Each number is 500 + 25 x the weight over its row's rms, rounded and kept within 0 to 999. Layers, rows and columns count from 0. Numbers have three digits each. The size before them is the row's rms in percent of the matrix's.

# layer 7 MLP gate, 704x256, rms 0.122, rows 434-467, columns 128-191
102:493519475513506564501487526472520491509484499497550500476542534520532516538526468474507513524537528516485466486524497466550473517502542466484523497502457493506473519529523502536517518498478503
105:505511487536567494520506483513501440532475549479499506521498476528568511530510520500452512495499494480517506516487496493497519472493491503499544503502447479475478487486497502519488514454517492
100:519510498515520507494486487511485548512511518431507484485477473491474498487517475501531473505500517499462532527486473533495543507483516480544545485493511528470442494490491475525530550507494546
098:529465516462501536478456466487515441497513525487520467522550496508495492543483447521581445507512500559502465534506508512520480490530465507482494489496521480461509512492493488531483493518497471
098:480501470521468499439510458520550523493494495528453496547491525521502554496477498509536475500474499523460521486502477534497471542489511554479496523475470518530533523513540519492496443508528492
104:460493551501517514493510488513510483510503477499480514455543450516517508467529488493500513518538535484490538488483517470520502502485475517490514519522531531473548483517483507516527546517504488
097:497489508486523493507485499525472471495499488449536469505523501485489481502530519483550490515434530512496489463472491510532522472495478479498496518503483523490467536500476478458514519549508533
106:543508502490447513503492538495563508484490510486496542520514521485531470491487505503459502473476474521475481516501506553500489509557489471559525488500527462515479497468516479504477490516487508
103:477492517512473472511462484509498497508492516513527497519507494520506540447534499475517502532516494506478501508496539513455526486519511504497485558501541509498511538512547462524466464482471508
100:485467530487478503513502489473525483479548537502489511535487485540497501480542477486473499460537507488523455510476509501522470509516535519490494565510491479495525533548483458505494497518473492
096:512454479489501519531510501522449510521490543493502505488489501532489482485470461496486480498521512485481493520486472463501565496436505503482475506537521461454513533473476516483484488531501472
090:514515527554459515521468491488489529536523475478551509516484534487448503528507492539506490467519532490475432555485504486504483497509500460485457466552520494505519488507494494474506523518507476
102:506502510509496507502519524526494522474495534510497500479510494465497514466457460552501498532512541476525514516467503513461517489500517468520513508504470523500530521455502486434513499525508509
101:501540452473490487508535506477507510471464470503479471490508540446512517483509512517523507553515546537513547560523519488562482503511538495467532503512489500490493464523517526488507523509483512
092:540466518483529482541493527519472435508493456514510488479496493503525493480532524516488499522497514507475455458524494484523488487488549534482497519500491548464488483460543512498483455489528527
098:509495525508502482450503483513548537450506521518530488520509532488525502513514486503555502484491479527491512553513487493535546496501490498482493496507515510500493489531515526500507500547496555
099:538490439475509472509478484454459526515533520465504520518558499523507510493456514473487511518512549480494483501515496464518495499532508485503505533493508511471519486496480488476514490541508485
101:537474475514540507515501500515471488505525469523473513470499510497504551541509480536500516523524519521525530478522489521547496517449480535487537511516462503473504502507485480524449490506492502
107:545457484463511517501516494525523480506552514507549487480494492492491488500470486494464544541436520481522499493475526471506487507494534490500551497456472505497467492543428515512514482560499506
099:500510514489534443526510476493517480511511502487419455511522483469499544525478517485475496471477493478507516518524484488464543484519439497514496506473481492479495522498510522541507495553546470
102:522469440530489509483495507532531478512489498467546482494505518487489498544486511545483501474506543521510518504500470497526537492475474543541479520502503534518502496476465489509512497507560479
100:511492513509554497535464520522473505468515515492515516494472506498478507558531525450493485538494437483492476481479512472490504516504530532510562510471506503504477463477519521499526467510510470
100:477481476521522493491489521510491483477465494472502468505512484484500534496502502499456500532516525539466477507463522481499529464471518498536522489500505479510499568497506518524479515531523495
099:512467528457464502524475517510500498491470452477529520515480497489503448511521534508510509536535491486448507478466540520536490492500497513548550503531496501538461520488474525523516517470513500
106:485502540517540498499514540453464478523515508512541527498483476526487501461498531498480505530493517511485539511497533490509465478460484501530501516472458513500488482456537521524529509506501540
096:472483460500494503496510498491513492564490454500471474539455510510515484502504532466495504526512547491498498446478448546536518498529502508529506496528495492470476520462539515480483524506518511
103:520502516484521484488479477472475500479530500506528506480492491485516489447503515513458479506510479509514524512537493486476526449547519423513495486514483538531487526492490504499467420497517493
101:500502532495510469506536478463482524536479468485472502484508511492545493537513510470503487500518470503527518449441478472456461460512541459464492528533510495496459524490514525473476491494541490
101:500448502505451501517468499449485509456519478525509494481533520516512505464475499508520506538483516512508524516477494533596501499497497441482517531495511475473500513516519508547527475541515502
106:507486588509499493517520514491499528543555522496473498510517481500481494524511524497496531448440480502509463523470456510526497513518519532470504489464500466506488515523490485528508492545484468
096:491499466539523483542479513473445456510491506503502519521492516473567509574558511500534517518486511491506456529459500505483470497515455441455487514549488522513494459468477495465581443495505519
103:540523544469474478489464514444495471512492527544572507522465483512534460475458482484538503490507507499521512493498481524494478497504505488479474497500495474512517468500506508471502506506485494
103:469501515518520484493530500540460473466484483494520535506501448520477541520539485486539533532490537500487546475486502480528492484520532481511484460525469556510476479453526530465505486456512494
100:505505474465502495515470501498515549487509474525482530513504472475510502517504480510481494550491530459516454489510492480516524503446479516500521517503521531529537523503503486450488482464565479
# layer 7 MLP up, 704x256, rms 0.125, rows 434-466, columns 128-191
099:516504459530500519498492500487483537498494499517519470541530508487519480527519517483520451497445507493481435495504479530499523539510544462499489500501466567498526478492506503490485538480485448
098:509514483505529493541508511491480493504494506456454501515517510499446503504542495490485533479541497507552520493475562521507485523467515569509504505482552532483458455495440489486493518518512531
099:491509526512537489523520482535485489494510468502514487506431489459491538471494457473541544497498521518528553477490477512527524480459501574468517533519522502518522502485442555500481500483488470
099:510499521486496466502488487556508494480512518498506462508481525548515560535510482536436516515499492521480518474497504515515482506532487510527542523523471491547480491517464515522474503493538516
091:502502497486540482517449501460530503477517527476563505485487507513499469495488542508499482516498506487509483527518511505531494512480529483484526469465500513492463503525483561521516472475539507
097:498479479486528515460520493514480506505513498493474492496485497492472490500473527494505510525492485517515480493481428506519483520496517546528499567465507494492504485516481519541499497471531454
097:493475483517498493508489519508554482485501473495527491498466492500504463480466494543515494487460516481502458500494536483516537522520471516443456496460509508514489518495478500499492474525480495
104:476509485514500527464519488459490474445508498542481485505496516514469522520452537530519484509481490492465480473540484532475491454504508508506517528501467494463464511458525485504468503481511464
096:549487529463474519500504511494477488456478507499555507506546521490522530477495483498490477498459545517512505502504540459500482519513509511501542458508484495515497497527520537473525465497539506
102:510459486507491517500457477431475506499502518492527491496515496491518478488521466513489529531485447488506521504506490533552549462519527540497483514489492536502493471542459491524494490524485446
103:508484518459407538518540525522491486523501512480494517461516504488526513529542457458511521463472480480497523500524486485510461501539459532464475560497489469545481495501482499496508514499517494
089:530478496527473503513521453500530546496501459462498546585459491521483519487487480498545480538489528476535517514495501508451499484504490526494489519496512500514541506505509491495459530525507473
101:458489479536516481489482515486544484481482493521476508529531505478480529479517531491454498505473540492498489504449498533517492507516512518501512484537489478472505521494507478484536470504463517
097:527540500500517490549476533507520486513547497494499507490517477506509477508482485535499461469488504524498543527434499481528526460502510464560500470476493521531498505541518540518457522500523540
091:510484518490521499535510479473508469510494507519493529455482542536490499506471508499502515490448530489512461495486477495531440469530487499496484519492488505503540458458514452519493505524507472
092:484511525523540507475495527507544445506530509501470465535511527465499468497481487498483520499544466477500477547502519469506495479503484487518500508506499524528525488496517497535484467484534528
097:492511494488481501435476528505519520482512507518533511503477466503499513514538524462513519479490512498495511487496474513494491514498528534484459502516459469464530462556490445495427473498551535
101:518448496471504505471510522513477509482492472557455496535463468501476513503533491467493498440480468503489510490519473454481488486559469497490514499469497466478530524476524482578483528533507513
102:531516534522508492486514508491484528540499495475489510486498516544493505478509499541542470490517501452534542510522453469561489518506516507538445494496487508487468519506461492483520504518494495
094:532492513492491519477521421488527502471484478483511500486522489514445502496468499501538469547503494455544502479520536499505468490514540517472504502511482492465462495518497512510513554492520513
100:512560529514490506509443529497528468498485526488461505514522585478493493490487512520439509511488486517479516475493528487555579482496517509532496474478499519511521502505481477542502451466468535
099:497507502523480508517506465495509511494511481468519488517549488507485444530511497491542485492509528508497547457496487496518538520521515453455522522563500471491460442498570447481468518502517516
100:498514515500477413490508493467506486524486501541449511495497456552492476457517488440452524505523537473471473494521478534486459502517512527487476492502472475460515504513476503480515502471528508
098:488490481475560542503508479522491453500477491475511477544495494509476493445527529486533454505465516515547526528508520526501494510520481510500485498487496464518467498512499449500527526489456532
106:510479482508490525498494480501492533495498492529475495476483513519508512452496479496507473519504542503485504529510517498523475500501471546535484492504491462555498481455495480497509475468484505
095:472514504524492522497440517539550482499497494439491470489527532465531521476532491488482476505493520530505498520513511508534527492486504500552529474473525523522523485495467496487468462541530533
103:506497540475491523496520502488512465548419521490504510508508519521522534486511505520502478462532484502504492471444506548519478519479482507481497490508501487529486496475507501500515489457541489
091:491495508510510515498491499495527480518463498469480480503498479501533510538475485484488500497495500509507483418487508493508528495528484513589502506489521521566472497487477466482540499477541493
098:475452499479467489417482506468500489489496521487490440521529507517518493437474519502480508442519461486468547485497537506520517542509483502485514528500466474460511477482480498497467462480461506
097:509525510510524502523511478500513538508489547508504494477490475517473519531500517544479496470500474517461484502511500503501446500448499478521534527541473519508503494518449485480510522489462519
097:484503503479499495501454537475494477490490526526528514522511468530515485470527511528500536487515460498540503481472537510463517534517518480451476458492461476495495498480500477520476486526484490
103:527507529434514501481490519479478488515521525471463505525520529453434489497524501500505499452519520519493536507522534459517518520490464500501522498509501485472514519502497497502511485467486480
100:498511487438484494497514525498525490502513523539568519506518502513513553489482504460472512542499493511516515516519475520480489468490493543530504545447556504516472466493488498488483518525494499
# layer 7 MLP down (transposed), 704x256, rms 0.117, rows 434-466, columns 128-191
097:504521549505457463512489479511479494483491533500506475490466509509521477459467500468540460508496491491483510501535490490483544507539487495467447453515539518459508557504514506531485484449499526
101:489527466466487508472498506500488520471529537473497478491520491516463448513499492497483553499519517524556472469497488514488444508517503482484486476477474487505520491478571490502562521504507472
104:446486505492496443516494471538481448502520497507527504532505515486478516531505471481518518530496476477534506521521493511487497484473441515501424554532514455488506538486503488496478505472518483
098:495481532501473464467496509519484539527483527490503507579482517494519501496480514549508481482516463526550518460482518473518535508494481521543524493516476540467530498498551475512551467518496537
095:459511480483535520515473493543528509471491486447460497510492510544484507502529506480484446447479536543494496501478483517529499552463471487493483518477489544491493497539500497517514541497479492
098:503484530538478476489517501477495467494490498495497504529475523499497506510513471493514490555495503500513506497514521499520454523550525518447530471481508516536475505506516505498482509522516509
096:474520508479464528500505506526521509490535483513491471530495476500495494484509537501511491506517515475469502484554480536492507517488455479480473475526527500473500484507487462510507508502528499
102:510523451550493452515504507503489494537511519472505490481469535528468471463465474515568480498473471521456531500526498515477537517490534509490486499487504518519527479451504528521492502498468522
101:484470487467476520485548532531544468499525464449480490518475494499544508510512439526491525518509519524507510471523483498571494515497435432500562504556502489533510516461502505509509523510534486
099:496497489490522496489493480474545516505492500521529502456525518473470474494487485478496511502491499481485521514524495507517499497551500524462509490511490504515499530549513473493476499494509519
105:494452472518496489460459473526500509522492517486519484505525470503545500520462500461520467523489480466495499532493439475486508492474461489549470498485501507478495472507523521519524543531511492
091:513510505509543493489534532470545505526490448486547509461507515546448506557513514490525498521506435483492469497488520529483533461473500473481487514534489506511492502493497483532484491456512500
099:467478500521479484501486462482494488516549509473466475517524510533511508519500513500480502468526486512486497496498449505530466473498489453474510469486513488532459487468522514554531494505407512
094:500507479498491485496494458516500514511505540529499522501443477517499499561520502510497500471463529499444536505515505504524488501494519494463487519533527493505500503507531536530486483505499515
097:499515457511487471486528464509499486547504500525517531536471538482474503477509485474472531531509540524530522518487523467488464528497510465512504489507514499513479498539504550491494503493568483
094:481513529466499498457481498529523513524530514500535505525492455472515522521484527513529497471498493462484509478454507468493519493473465528498507540467507508511511517474567506515492490518517489
095:497504525518495508487512478494551464514456458513513469505434534520458513474498493562523487485508538528486470547495512545468509484484527505488518452486545519519470514519563495478497482468502519
102:495462529473489482490512511496504538533520517481454518525490505522477440517548491526488495522475501476503572522482540505487480464511511486481503421439492489504533500490529514503502509544497499
099:513513444459473552524455497497496476480526555532487476513508509500500475511498527484526524491453517494521526506454506486537490500515528512509505517527474509498510531498489492492476460500533509
098:520510493496429504477545479464509504552507490476507517496521463467490462470477516496473503526513492503515511516467480552495489542485512548505516472503488483578487514537478516534500542557512463
099:514526538506479535524484506482462511467509487549502471480503433512477486526532506499523494514475467525459483529520505497532504496485466527463534470510524499512494501477558524542483510513499499
099:476497541525490532510531525493501466463494490528544537493531492506502494483502550527484476515468519524499518523483501531521489526463502514491503486542518472522574521466482481452531517532464511
104:504493506528459495522513475487497556545519484505486509495492506551496516492505530503476522536495498519489551481490528489484474517431500486530468485524508513530511500448499505530521510511493525
101:504501530499542463528521488492534513524501488502480504512520542521523484491510506468474535467527516493538535503498485508513548480491471541523489538516532476484462516452511496485496495507491447
107:499524480516505507466513489526466539529514514474484549493516507496463481495526533485539501506429468465493521490505498493498481502510517482520473499502498473488459435479480481540497506467493545
099:478493540437542552496506456500543484484532537499497495539522514504538501549498509491504513526517465487536498534473487503486489487507489511500512533500489497535490543498514507513507489484523477
105:481470504507455504483487484554500504514536548480508534544495508516487479496518550495461487502534483505499524517517514518548486529546496526515513488511526482521482512513499477479479503544474496
096:482513489511453528524483526470474529490479507498515476525489495491527523511502499537456467494483485495554495511513515470509465493520526462513455496542514502515527525501472515475496514540531498
100:520530509495462479520508532470528470484451466472479460495528519562481508485478468474489556500520489468501514459507486525513495484524498492515515475500497460504495532484517466558483495525507515
102:460515482481526549486508518524516486503484487473527543479476513479545501511491494505515458500589493494520517524481507509492492494488489474503484517515456582496522483531528440496522496465535537
098:514477470493469541488524500486517509456470485499476488477483498529474496466468502505498493509524569488476531469521509447494518514495432521520533458510507499539525508495521488522455496493500496
107:543513527485501492475478531454503506494463514515442507513532504490468487455529481545494510440517483509522522479444504506528468464482472507477486470464473517546492456516479458488522513496491531
100:488492535512434525504453462485476514524505479514495512501518462494494554491527548516504503503498457508490504499507496459495531530492486517515511507510472481495507486443548487522500477519503525